python train.py --norm_place="pre" --positions="rope" --rope_base=10000.0 --attn_scale=0.177 --tie_embeddings=true --extras=["capped logits"] --init_std_qkv=0.0684 --init_std_down=0.0 --lr=0.00644 --lr_mult_o=3.0 --dataset="wikipedia_en"
Each number is 128 + 24 x the weight over the matrix's rms, rounded and kept within 0 to 255. Layers, rows and columns count from 0.

# layer 2 MLP up, 320x64, rms 0.303, rows 291-307, columns 0-63
[[104 155 130 114 124 123 180 133 126 115 112 161 162 120 106 105 112  94  89 108 144 100 125 154 130 130 121 154 177 159 119 181 128 142 114 136 161 126 119  85 123 107 152 144 109  89 173 132 142 154 130 138 109  63 108 129 104  82 140  98 124 130 112 149]
 [114 112 115 150 139 151 122 151 174 127 158 157 170 130  94 113 134 166 140 136 117 131 166 149 126 141 163 114 159 150  90 103 128 122 143 144 151 125 113 168 134 140  91 136 147 153 159 131  96 136 104 110 146 115 166 129 138 165 140 140  78  94  93  95]
 [151 141 167 114 116 129 127  91 147 115 133 127 178 151 149  97 175 107 139 128 148 160 174 141 151 128  79 113 109 110 137  87 140 141 134 122 118 145 111 115 103 141  90 117 159 103 105 134 145 135 160 134 114 149  97 100 123 160 146  92 142 113 136 137]
 [106 134 143 139 149 141 106 171  95 107 136 113  90 174 121 161 109 155 137 139 126 124 105  92 119 129 119 135 130 119  96 128 146 159 191 166 164 143 117  89 172 163 120 119 116 108 167 135 131 156 115 132 171 160 159 118 128 127 124 115 167  94 145  89]
 [109 115 130 144 134 138 130 114 116 131 120  64 165 104 107 110  98 113  99 158 140 114 108 117  93 103 101 132 117 127 130 109 147 114 125 106  75 163 125 175 110 100 102 121 127  91 142 145 109 170 106  79 124 106 117 134 158  60 138 115 123 145  87 151]
 [142 110 104 113 156 121 123  84 119 131 121 126 130 136 150  67 134 123 138  82  61 137 181 145 130 118  81  78  96 103 179 124 178  93 109  94 177 117 101  95 117 139 133 140 119  79 117 134 142  66 115 179 129  91  54 103 108 146 164 108 158 134 105  92]
 [142 150 125 142 113 156 141  97 150 105 164 155 124 130 122 134 218 122 156  97 157 126 144 132  96 150 118 134 133 110 158 141 124 151  85 117 124 138 128 103 136 127 157 162 113 125  97 135 140 120 160 123 149 138 139 168 113 133 166 138 140 139 147  85]
 [141 102 147  97 150 120 133 162 163 148 118 100 138  88 135 121 135 145 117 171 120  92 108 122  94 111 139 123 133 142 126  84  91 146 162 107  98 103 121 124 118 147 162 146 111 127 137 134 154 147 140 118 132 148 149 148 158 119 139 148 138 103 146 123]
 [125 114 159 126 163 136 105  81 151 117 133 130 122 114 135 123 149 154 131  79 170 145 118 138 155 152  78 100 106 163 128  96 108 132 107  81  89 101 151 103 166 145 122 135 165 108 138 110 133 172 140 190  98 122 123 125 106 169 142 164 118 114 129 102]
 [173 184 148 116 119 146 145 125 119 130 159 127  90 161 108 147 127 135 132  99 133 139 170 137  97 139 101 119 196 100 123 122 128 108  92 151  83 166 142 134 121 126 145 132 149 128 113 114 121 148 119 134 114 106 129 159 107  96 112 114 154 117 132 125]
 [125 114 102  95 139 114 122 117 160 153 106 116 149 146 153 122 132 132  94 115  87 141 143 114 130  74 140 116 163 131 159 117 126  88 155 105 131  94 167 125 125 163 155  91 142 135 110 154 168 153 137 128 151 172 115 142 126  92 162 169  83 139 105 136]
 [110 110 101  86 134  97 121 133 102 153 142 156 133 115 146 152 102 112 138 152 119 109 129 159  83 119 116 141 148 135 159 102  53 107 150 134 182  95 150 166 132 139 125 124 136 194 139 154 142 101  63  99 145 112 123  80 124 112 161 118 139 115 124  74]
 [115 120 168  90 119 143 108 146 137 114 142  95 128 177 148 149 183 165  92 156 148 134 152 166 168 113 154 156 147 112 124 106 134 112 107 130 127 155 130 109 119 110  85 103 125 147 113 110  89 118  99 126  87 147 136 119 129  94 114 108 112 151 142 122]
 [107  99 159 173 133 134 140 139 159 120 150 173 142 123 100 124  81 186  98 126 145 133 130 120 114 119 169  93 116 132  90 158  90 131  80 116 141 144  87 111 126  90 136 113 148 146 144 182 149 111 137 157 131 164 117 115 165 161  95  98  90 139 106 123]
 [140 169 149 127 155 125  86 103 131  97 109 144 150 116  83 101 113 114 122 153 168 139  93 103  85 145  76 109 154 122 176 125 102 128 159 115 156 152 146 100 124 148  78 127 189 137 102 131 143 123 157 139 136 142 103 152 149 144 190 118 143 129 148 158]
 [101  92 138 104 160 127 132 124 129 156 116 159 100 130 141 117 124 138 113  89 137  94  86 109 163 157 111 154 121 121  96 144 113 126 123 140 164  87 158 122 141 151 133 132 116 161 161 140 134 134 116 149 118  95 115 116 117 119 116 137 140 106 118 133]
 [116 102 138 164  78 133 151 114  81 106  99 125 127 131  77 148 160  74 138 127 163 137 131 122 161 133 132 182  86 122  92 160  85  87  93 131 125 107 115 119 105 137 111 123 115  84 177 108 139 120 202 132 134 101  87 146 142 151 127 123 153  83 164 121]]
# layer 2 MLP down (transposed), 320x64, rms 0.122, rows 291-306, columns 0-63
[[145 133 127 151 158 120 108 141 127 156 127  87 111 137  68 125 148 168 147 147 125 163 109 138  79 132 158 119 107 121 136 118 122 120  95 147  96 120 135 108 125 134 145 123 135 147  92  93 139 136 154 122 184 194 135 152 142 126 134 133  94 161 183  82]
 [148 157 136 109 149 108  89 128  98 181 108 153  57 113 140 160 126 126 141 141 129 139 108 113 112  88 101 143 131  95 154 146 146 128  87 114 117 181 131 139 127  89 158 135 156 171 121 143 130 116  80 134 133 103  86 126 150 162 130 131 144 157 150 126]
 [ 75 145 174 112 121 128 179 166 145 146 126 120 162 114  99 163 129 106 187 148  96 137 157 142 141 109 115 114 121 143 123  95 161 141 159 121 155 135 140 145 132 122 120 130 128 139 134 136  92 125 123 137 121  98 125 132 114 133 176 114 135 106 101 138]
 [137 101  94 164 124 144 138 121 127  84 103 152 115 106 147 153 125 152 184 118  97 157 125 133 116 100 111 139 123 144  78 141  88 103 101 145 124 141 165 162 137 129 111 158  85 135 111 125 115 119 176 137 144 132  71 119 126 123 156 157 137  87 104 102]
 [ 96 156 120 129 133 129 103 101  98 165  90 123 161 144 129 180 151 130 131 150 171 124 145 129 141 121 129 121 125  99 142 130 116 152 118  92 104 141 153 129 165 140 111 166 126 131 118 133 161 116 114 141 122 124 123 141 182  44 113 109 114 109  68 145]
 [142 131 109 162 180 150 117 137 169 128  94  95 176 160 109 135  99 136 161 104 161 126 152 110 174 132 145 143 145 114 104  97 175 110  82  96 128  67  99  90 152 117 179  95 105 143 163 138 101 153 162 103 107 112 120 165 119  93 122  97 137 145  79 138]
 [170 119 118 102 114 135 157 143 158 100 120 215 132 118 126  81 150 148 143 142 124 121 112 111 130 123 118 160 110 126 116 142 128 110 108 119 146 143 143 117 134 154 123 105 138 159 117 116  89 139 152 132 150 134 155  84  94 125 124 158  97  99 114 127]
 [116 143 120 114 165 121 157 131 122 149 123 129  94 130 162 112 167 101 143 119 164 143 155 164 150 149 137 100 133 123 157  93 121 172 150 129 118 121 149 127  98 108 144 113 127 137 114 158 103 130 133 125 128  94  82 125 139 114 116 111  96 133 145 143]
 [ 66 160 110  70 124 115 121  99 135 148  93 173 134 108 161 145 132  98 132  92 120 109 118 132 104 114 123 134 130 169 143  93 104 119  89 148 124 154 120  95 125 172 119 143 108 137 135 167 139 140 141 142 110 114 153 136 117 136 143 120 110 119 142 149]
 [102 126 122 143 160 143 130 144 135 135 133 130  80 101 130 141 136 144 181 117 132 125 133 123  89 118 110 120 137 158  85 142 130 156  91  77 144 129  84 117  57 119 131 127  73 164 133 133 134  93 136 119 117 134 132 124 153 106 134 109 119 136 136 102]
 [116 162 160 147 105  98 136 105 105 164 124 112  99 147 143 126 111 124 125 169 139 132 128 129 185 195 131  99 135  84 134  96  65 114 153 133 120 121 132 177 114 113 138  97 140 144 154 128 158 121 112 128 138 114 161 100 107 141 120  84 107 118 100 125]
 [123 109 102 117 116  86 145 125 118 124 113  99 191 116 155 127 137 145 142 159 154 112 126  91  82 141 106 151 103 174 133  92 129 164 127  86 156 128 154 140 183 125 167 124 128 104 128 137 178 104 148 151 103 139 132 132 169 150 166 150 144  99 116 106]
 [123 107 130  97 127 149 109 149 150 105 134 104 123 108  80 133 112 145 114 152  66 160 164 166 113  95 117 155 146 156 112 127 152 118 114 117 126 182 122 156 148  73 122 142  91 155 118 165 124 144 115 107 137 138  96 148 136 142 123 116 133 127 103 112]
 [ 86 141 111 102 135 137 114 129 128 127 163 159 125 135 126  90 143 107 122  54 125 111 133  97 143 133 175 170 125 179 127 117 106 108 128 121 137 160 105 129 143 107 140  82 170 148 115 158 162  90 166 113 123 137 119  83 137 136  84 136 145 115 115 123]
 [162 167 115 154 125 135 168 177 105 152 111  99 107 144 166 152 108 155 125 101 130 110 161 116 152 140 158 145  92 144 126  93 107 119 146 121 110 139 144 163 141 136 162 120  82  76 156 122  60 110 119 125 107  96 106 160 100 115 109 144 115 121  99 127]
 [120 117 137 123 100 105  94  91 127 158 151 127 125 155 104 150 138 119 118  94 155 120 141 174  96 130 126 139 176 125 160 132 153 150 132 129  93 141  85  85 117 129 151  96 137 117  89 117 164 119 132 125 120 131 135 117 144 114 103 113 135 126 135 133]]
# layer 2 MLP gate, 320x64, rms 0.292, rows 292-307, columns 0-63
[[144 118 143 112  90 161 155 152 136 139 104 178 152 149  96 148 142 145 125 105  71 142 145 163 131 147 106 164 116  93  65 129 128 156 139 179 128 151 167 148 120 111 102  84 129  76 171 136 156 142 129 116 151 147 181 109 117 135 134 141 128 125 123 115]
 [129 128 122 171  90 133 139  94 139 122 132 127 138  92 130 114 111 113 150 131 101 142 114 124  68 151 126 125  86 119 150 129 157 121 145 135 107 150 138  95 114  92 121 132 177 135 104 130 183 139 101 149 137 150 192 165 148 120 137 106 148 128 119 127]
 [122 148 134 121  97 175 133 140 118 103 129 128 142  90 131 135  93 120 142 181 135 118 114 126 118  97 139 119 111 115 149  89 122 130 100 119 154 112 193 166 102 139  76 141 131 130 115  79 117 145 108 132 101  88 159 101 153  94  96 112 131 131 137 138]
 [145 102 122 182 102 114  85 116 107 114  92 167 148 130 119 139 101 131 156  97 137 142 115 136 106 165 117  78 130 112 102 131 103 101  98 127 150  85  95  92  60 164 145 129 111 142 138 147 141 151 105  94 129  69 106 118 138 155 137 125 147 145 138 159]
 [ 96 127 153 146 104 133 159 131 138 120 124 125 118 101 111 135 145  90 104 123  89 134 100 168  82 146 120 129 123 107 123 131 159 113 119 161 139 211 136 133  91 120  59 148 168 135 112 144 182  77 104 147 132 117 154  93 106 135 159 117 156 140 110 109]
 [116 100 133 158 155 117 185 123 114 135 145 154 165 117 140 108 168 104 150 132 143 160 114 111 132 145  92 160  98 124 129 122  89 153  81 138 155 146 113  97 107 140 163 138 125 105 100 157 117 135 138 109 154 128 124 161 147 134 191 174 165 125 142 151]
 [122 176 134 124 137 122 138 125 128 126 158 111 143 149 147 104 158 118 142 152 108  99 145 114  95 146 115 107 133 100 156 140 102 135 131 124 145 154 101 145 112 141 129 133 153 150 104 141 181 144  97 142 134  79 118 123  80 204 187 119 148 130 123 117]
 [108 102 119 162 128 132 144 138 138 151 159 110 131 173 138 129 144 107 108  92 161 124 123 104 129 126 174 127 116 118  84 150 105 133 136 161 104  83 149 105 164 146 152 146 139 141 139  93 120 179 160 140 130 107 120  82 113 163 133  87 147 153 130 131]
 [127 149 161 117 140 175 113 122 168  66 133  91 122 118 116 132 132 125 140 101 136 119 153 133 101 122 115 104 155 156 106 136 128  87 137 111  89 117 156  95 137 115 132 133 136 126  89  86 141 126 144 123 104 144 136 155 103 139 152 143 122 127 145 124]
 [172 173  84 105 103 148  99 138 146  95 112 119 148 142 139 105 153 113 159 120 140 101 178 148 129 111 111 119 122 133 113 177 126 178 110 124 151 102 109 106  92 114  36 172 102 103 133 104 138 123 134  83 106 108 142 118 134 152 158 133 166 129 121 141]
 [ 64  95 137 101 143 132 132 117 128 122 106 122 108  91 145 104 142 153  96 160 131 120  84 163 103 106  92 177 145 109 107  95 128 134 124 115 154 131 142 140 137 123 133 167 141 144 138 140 157  91 132 104 166 140 110 102 130 117 104 166  78 169 106 138]
 [156 123 132 129 163 177 108 132 102 103 126  93 138 112 119 154 147 177 132 114 128 165 154 141 140 102 120 143 126  91 129 129 143 138  90 125 153 148 129  74 109 106 127 141  94 141 107 153  83 167 116 126 132 145 116 110 163 133 109 125 154 118 161 159]
 [110  82 106 124 132 124 146 166 138 137 135 106 137 128 142 141  94 112 134 133 115 131 106 126  77  78 117  87 127 111 153 125 100 115 102  89 118 155 156 139 128 105  96 146 120 103  98 120 125 134  83 132 142 136  78 165 100 123 142 128 117  71 130 107]
 [135 148 154 145 157 158  99  93 129 105  85 129 137 108 150 127 114  79 107 130  92 122  92 147 169 136 100 101 121 100 136  86 148  98 108 143  66 123 177 125 176 144 102  98 122 116 117  84 141  97 109 120 105 120 127  86 110 117 100 113 138 164 111 121]
 [126 169 142 175 118 139 143 126 109 131 166 146 110 137 109 130 149 110 142 140 140 135 136 100 184 154 112 115 167  83 119 106 132 151 126 135 164 142 112 122 116 123 151 171 105 119 173 130 140  78 135 137 143 112 119 133 127 129 178 155 130  92  95 130]
 [110 144 162 147  90 133 134 126 103 144 131 127 130 105 105 212 148 159 132  87 168 138 100 157 110 122 125 120 135  96  85 164 106  88 125 140  79 134 150 121 156 135 153  86 159  97 130 127 145 141 151 132 149 128 119 111 116 146 121 107 109 130 132 126]]